{"n_layer": 24, "d_model": 256, "n_head": 2, "n_kv_head": 2, "head_dim": 128, "norm_eps": 1e-05, "positions": "rope", "tie_embeddings": true, "parallel_block": true, "init_std_down": 0.0513, "lr_head": 0.0125, "warmup_steps": 200, "schedule": "wsd", "batch_tokens": 262144, "train_tokens": 580700000}
Each number is 128 + 24 x the weight over its row's rms, rounded and kept within 0 to 255. Layers, rows and columns count from 0. Numbers have three digits each. The size before them is the row's rms in percent of the matrix's.

# up: layer 5 MLP up, 512x256, rms 0.0514, rows 81-111, columns 128-191
# down: layer 5 MLP down (transposed), 512x256, rms 0.0513, rows 81-111, columns 128-191
# gate: layer 5 MLP gate, 512x256, rms 0.0512, rows 82-112, columns 128-191
up81 099:139101191114105121156139080140141100121174103109108164137128149117138073127119147134143098170117116131101126122110108174164119126139124100114135094099143146146100103123134123115131117102133125
down81 105:157105154142158121132152141142123094126148091140108184137117154075111154093146105104135144120087084126110153124128129159134123107153099105130109162097129156113122130083123124128104104144121110
gate82 102:199094145058122102151140078113142121088121161072132152103166120121115110133117117129099156135115067156151126100112123157140140163113126117145137144173128086128101149116122114141102165133144098
up82 095:107132133109152135126122124133131074130157127119124135132097084078116158099130083145102130177104113147153152150119136122107170064142136087099129091138153129117133123099116118150126143091120151
down82 098:146121108154128137104112147118156134129128102152129129143121143173157133159112126126172139080103175141127079107135120113113088141142151190127139142132098168140135149096110106126147113139100143
gate83 102:135101152129116115144126137156123145102137108148110146153091100108085158133096126169122134111101110137113189093158141111087100120165131066149116124130155156136112140098127120119145133139119125
up83 099:124151138124108126119163156103145137110165093126137122096156111120119128135176121090115150147148117144122095136112148127101159131086118088118199154126108085126120134119153101100094078140109117
down83 099:162103096117128118134128136114110120090086102093127144126131134122079121124125093161158125155098138143147111114124093159155135091104134150141121157127098109156165103114130142107126109134137131
gate84 104:136138128167129125091136138179105120142095110131105120109137106111133118128098107113150148116112120125141088134145132132177068101112108137186155164117175072125103157135097170075164159174104135
up84 100:117079130120113136112105101129091083068167116119100155113094137116131148095125128111110145126164091162093165125137142150140144104112117115156068177124137131130120111121130109127119120132215148
down84 104:148138138096106159176120112113110140095117139144151147120141112128122110149140148143147101130116142105099142132125112139133144131124109121094161132121071151125181106143140102175127132084180120
gate85 100:099126154126116097127104136143123154076124135133149123104134110140104116141112122095152110094162152165144114106171116097169102145109072128166124106155122100134104131132125055133140104131137150
up85 104:144095098141130127104121118124121141140131136104124163159132132096127144113112128135111055095162144102107112147107115152152164142152171106085158131090162092121167093142119125115110085143140122
down85 106:130133173161130113127101114154087166165130171147147148107153131154128160176133114157096110144156151114136147104089131100149099138084138051105132124120125103134124137092121034145115147127095150
gate86 099:128102141124155125117148148120104130124105105081162152145054131140102125133124156114137130155110137117154140121137098113127113078096090126112107144181143120115117103090122117122152156131139151
up86 089:149100123120140135121146102103153099113154137142154096126110123157147127113091096094099133134126100173172156131127149128183173125120059151111151068134123104111134082123136137137135146134115136
down86 099:148135187153125123097093155122124109135112161147125096138171099135141141126101091121136120132152108143113117114145130115108144157087175155140102121127104115154165090114143137147152105147110144
gate87 096:103148138142196150075126138091111109178101130120093160168132114128156125108108147134082141155111138130119153136100093193141139096103145135149093157120132155145087131124118118125162144099089119
up87 096:120143164136186091087132112153200126135121163092158093155134129105114108111120118127114162097121120154131137160152151111109117110094144109115107127100129119130085146093108098147104114082154143
down87 096:156141118108073115139149116142128125147126110166146175107142111148133106153143107126161159094135135095165065120128134124103120141139100132109123080095136134165184113156139128134085106118082111
gate88 099:127142120140138150145131135140135159115098098104098121128106144095180157127151138115142064176162091123084139158159122098098111107175133125139098124131151135121172171117128106125131111152120097
up88 094:149154117095136148112113142158110115135125135142119099167097161149114172085142131117141095127126110117126177175146121128156145097158107120115124169117128145177112114114141127126090152171150163
down88 103:152110139131106142109152138134112092128135158137154133156119102144172152168093167114127164115090156109203116139132138122093091104109118124136108116127110131145112097166132154119136116108194086
gate89 101:123120139153129174121114125153182154104133116146157129127169134150122124114158193109141108129119148152154136134117132096081112089126117181147108097110107110142101140084146098158159093071124145
up89 095:159118079140195136136083123132096129089158119159147157119152131159106097179133136135150129147111100139137121111130127129149079102120104153114096112110120155122105178084104121094140128118138133
down89 103:121111149122142136160155105127129129160161097110170122130138100128093124132135132166142112095141128138120131153122132066122155118147094161129143169133103058143144146126135111131099126136154136
gate90 101:083145144134180124165102136144134127115123091097107162180120122148116184142157110131123117140126161092187137157164146151123094155107161138137157148176109143096132130073108165155139132131126111
up90 104:143115117149114124093102121126097115145121170156165142102158137123109115153134135085131146102139143144100111142133161162140140083143103094087134110178126133165164170144127118137113141146154167
down90 102:147116118073138154136139082140117134116122115104074106136113131152136170139151149154109127174172181106178141141157109137095134156123148152146133162147091128128124087101126132112131148125117142
gate91 092:162129145124113152115173185093115131189164126107108090145134158118139171155170127090158131080107130186155118122121148139151169123109115144101173149091142170147115123117142136113117119134172142
up91 097:192149146076150180088083113082134112101105125098121161106149143119113157153177143147150109085153161149115142094169109115139120130129146165096146074128089157159136126132129154133088161148160109
down91 091:101092098168113120168147119164114114096128092143131124140140145160118128107097089152113130190082098080108122147099145168111107116119138120165087148105148112099122138120151118124138126149058119
gate92 097:113115128096098118119119132083118160147149154141146156092109106164107117128137129135134103098099098160138125120129122145154070155139116147128159084120121131161105122146094169171119149143146145
up92 099:113117134121116177127111154104169121105134109114146092119122127156152132110098144141122133081131144103139094115118121136123095115159119124140132064118151103146128150123065124106123164159090147
down92 097:102112122146166099125110104103113158115125170157150171099140108127097075112139094143117102123088106175103134169161130115181104112113133109116150112116113156135149115167173173111115108122164131
gate93 103:152172091089129135133151129078090098126129131082141138108152165131097116141124177143167118157118090136145109090097106143122153087133145106132122175123113122137163139112102146147086086151122075
up93 103:111096079161106129172112127133159119122155135123088111099148118124129136196139070046152112112160142149134136131117133104112099100116157158127096132184144136125157151125088148112158143104109147
down93 103:154165091068153116118101148118113144126143113120147126122132117133115134120114162186105124150135122141165102102107086108098148130143116123092136142097099136135163182151166079154077146142112123
gate94 100:125114124141077166122098157105149112155127142149126105165099158135137144117120120090144114133120134093127094116093140098140108140102129147133108108134122104153126118115138132148140110129133123
up94 109:097119129184121106143130119145120103131125123118131122098075126116130131122088129152138128136126104140096106144147135120093130138175127121170066114103150098128120149073123136084139178153105156
down94 098:113162152104163118130138176147135124146113146181168108139154124100152121155134170137130150137117171162144154110127120135178111121101122153145166114124129145141136095190109105154084133126130102
gate95 103:088152143099109135123108109136083134134138144125135113162134125116161134108182143141121117129136124136098124194103105124159114143073146095130168111144127123155128130138135159084191117088100145
up95 093:128106105160090080120099141091084135063127167118160136135110114082159123120165104145099120129156151182111129162138072114159125120112103114118160147148126114116148106137159156086143110115131168
down95 105:166144141156135121157153119081125137122117126117102146125089097094159129151108119156184107143152141151153089115129126101109133109137117143154103159108099144140132126110110104124081118119126149
gate96 105:156107172134109174130133109124098154075127138100148142141082103093108153103157120144092135120100113125115115129134099105129129138132090114135174115106164082144125109145128081094102124101135094
up96 104:110115134144112115169111174083130147137078110133155164118172142130110115125134111141099106097101122130142119115113109160077105106113104157172115143112156138152116137193119143135142151075121121
down96 097:142172093099149099150122133147157113140111168140117118115134114114151140144095151136127123136131148132116141116132114121167112156156149102074119132126113102072139124110143099137136111154114145
gate97 109:149120116109114125114134120109119119148079104098161154168119146157107109135133133133131117141140205109125160155103116135144132091137136179170167133119133190143131126129159119124129142119140153
up97 100:143102131157149097142143125118106167139139132065111120126120136124175158103114157141152146163173160103146116160117097125128128140152159142140158121159115127112123075133156105121109169105128145
down97 105:101114091084120147150116144156097131131145113152100111108121094110160189127123095130160118117093105153135129113128130094102097148139136107101125082159145111138095111161090172155151115106139092
gate98 100:157176094115131111098071143093136083129107170109134161155096102165107106140143120127145104162139103183132147116122132163138129125086132139136113118119147082166076146150082131125088131138120131
up98 101:131073133115156137070094160067118140089112133132120112131147137094134173088134134157111121151127125073152135094151098150121127123105080123100098126108116152125076131149092129109147145167125153
down98 102:142078128144135172136108091180150119099142136140156116099134213138105128115139091127169130134121068112110108136137106131126097156150140098119114094112106136108144106105138136130184128056138162
gate99 104:088138084129088096087090115111111159156129127129115117129134110135044110151124153138094117097145167158164105139108133114155147136118162151133109138168107115106129147132095140154148119119166134
up99 097:124094162121145160103116182156100125164159119108113088109107138092165132143133100131142166143111107156169135208143160107146092158093123109098141135130147176127116136159132101167164157123150111
down99 106:122088131121140157166122129141110122131126148095173097135123131110151094117125182119121148111094106129142108153167147131089158109097167152138141115122134108164148104121141109100122141120086120
gate100 101:089160137137126117108155130120112127099125139114120081123125153128158103125120095124164103137170113112122140129095139101099161157119151109101123109127117090137168168129118106162161120122121143
up100 099:093139126141104124151115112151152156143137162122173132062084121140170116099146144171125121098098126146156102120126121147109122139144111154122167101099129069139130115087107108125109153150142168
down100 103:114147159133144104102149102159120131131096099114102076121159152072110138151150111132175140099124117115108138123091151151125173135098134112187120171133152135122144164134142136145136112119121059
gate101 099:137116107097169140131127179132163146123132115187120120086113115127116100145119116137092174106110132119109138103118131102107132122105133112120124100104103099122118093138141098144120141168099091
up101 102:107158148149141108085171124128125145105100139102127123118136132106115159110162109111147132141158166127102133130159123158153166157099106113135131173147113159114116171120166162140160103147114095
down101 098:145146132091126141157089153114120128115143142139118126122109125135147129135098148130105109130169097149173133161158148104112116120121129119075147133128158110138100084123102103101115134121128162
gate102 105:121145153152117138103148141114093133066100139118162140111118119140146123140137133139103110108159114103145141101109142145109160152102168109148099118090118105144114120119114114102170145108110138
up102 092:063118113147093138089155137121140132129134104170106146144150156151131111120119137145133147197163187136121093177121117142128112132140126124129111132124129147140142113108125110136098121184153143
down102 096:118132112149141121129127164092132119091117122099122154096131140149176176116105181148106133104187080109106116132138143109124162144109176144129102103129132115115088102141159134122155130117125107
gate103 092:084197174134134088145111140141086126136148080142132125128114129133097121133113099101137142097120123151148108156092119154116101153119106172136141165124164127125154100113127155099144154133105130
up103 098:108107077141137139136141129108135107087117112154106079156109117130168151146141127146144129129148135124118095112123124139115112149163148152088137156118076123078137097113130132149118113154156116
down103 093:105132158117129088132096155131154156143136153100113121066140108118104114141127129122119102139120091130083160156137117130144130101141108106152119135113164146159130122152116119180063093155095118
gate104 099:115120110100120132126121125145155122152178153159116092116161112141161105145130139141127114131106156092127136150097173160162167145122142167123152129111118103184115112155109130126099128097132128
up104 101:141116123079125158129156141102138160162152151130092140136107132146110123149153146161113134150125130098129137118160057112111097169136085120116137093165149151092158136155155125080131128136138097
down104 100:134130139136146090144129160169126125160204097122083122136116132121137116132136121142147134127105112134155158155145178115116142130119119115096170130099134119172098189153169135134151144103120102
gate105 094:106136075135141114129122170124106077110133137141141140127117113122111120153125117098089137157133129114091130118134120143106106169076156142139114155159155157106101133093127106099063084137123120
up105 088:156129146107112139120114037175172130138122121118131144114151105129112160140155152160139094122114117140137088087100091151114150125139118107145105153117130096102145170156154149105156151087104124
down105 103:161159127130087090116148117142130121127128146146162119146073071149102131125140094087103130122120107117168124100143149131118160174082164140114129130123142122130124153091155157122099103114103103
gate106 105:154111139107117127082123142140130123113161105155108081113123117149125129146158125114153124123120184151178087094183141124120115102129131099137106090143129132111140163122176152126164158167166051
up106 108:141134108111149130116161063152138153111158131132154111145109158163156129114104107095160116155132137195144114139140110133124149141138104128132108141139130158114131102117134116104205099160185146
down106 108:149155132150106130150131136153140141101094142144149132156139146183102129115142134125138101122118145126143074110166145101148103162121138125094133100158162121091118143114104144119157136190122113
gate107 103:157147149102144158128141100084153126114125136151130161164163113141138157144125118134121117134177093135124147130169218128136165145105115179136136108126121116117164113134117139090150169095129168
up107 096:144139118156143112147084128142135115114109110151150088123107168143090135119115176102157116118094171120128131167133065113106144124152113112133131109126125138147102125125111120165175118152140127
down107 100:133103107109124098127140140110151137072117140129113085132135096119124150117151141119172136079177170138089084168135149159113143143120133126128117156083091116088108138122104136144182171151112122
gate108 097:145140144163152112138073137109101149130135102087101160170101109157085101104151090204145141150169097121138132117157119146136111102152104140085138136151104152141091088118141096116145150097165100
up108 103:162162120130153131119113124113072101118125085132084105105129105115131109133090100139119132153106104151096180188152134117161101174119106118140158138121111171108119143135178115118131133123164106
down108 095:112121148141107105097081114125150151144111159141155148124119117133048116139169103128125094112105136129153102109109124136122136081132180128113129128166125099150102118101089125126154125126108157
gate109 100:139137118106116109114109120143162082116170122141111130143110130140126124105141114127116146108086084133160133139153110098154102164164146136139140130162132144135114159168113128093130096120135102
up109 101:097139121134096129157106119126135118153130120152152140197156110100079103158103154176170135089151099122164150134112125098141107128134163123117114116101116097198125162088158143098138114145160134
down109 103:113125102101137146152090078115148099080165133117160117113156162152108114071123112128124132140133125156158123145125155126111115166140138165119128151127118153171146116155113149106108121163132115
gate110 101:126080146123119124158135123137133127142159130142108130117140126172173141150132126133107171113106148139106123113092114100104100115122128185123116106134114112115154149166095143141149127089083127
up110 103:159145106145161134124170106126128180102170133099095131129134122153150123130149165162088079090124152145124143138066144154122147115116109139127097117127211132133093116162150112105113143107105150
down110 101:153168119135128109134118129138141151129098123110120138161128125135140154126098097161179144146118145095083131104133144117114168129148161102138131154106107108154118101150116139100174132107172105
gate111 092:122160102137172112144144135104095120109115143140141141131106134144115114142114095124122122142175150143159161103090153164139150145109102151129138130120138146097134100143099158142113118159116126
up111 100:133143117123130131116083132116138075146141106156103129166110185171143122145168159130117095111094118148125151135116182135128104128085136121163104124154131144111169151189154160116123108146127121
down111 099:120124129110124155092120129103118107117119100157095104130087162128128163165144145088128121126108118153089154132096097115127118145109140125126153124119127117176141153175113107090164088142111128
gate112 103:108148157072139141128144119117107157143080124141125125142162107154095173113148114145187100120128178117142101142165143129112083099126094119147138109128165131167144165170155122150102102121121160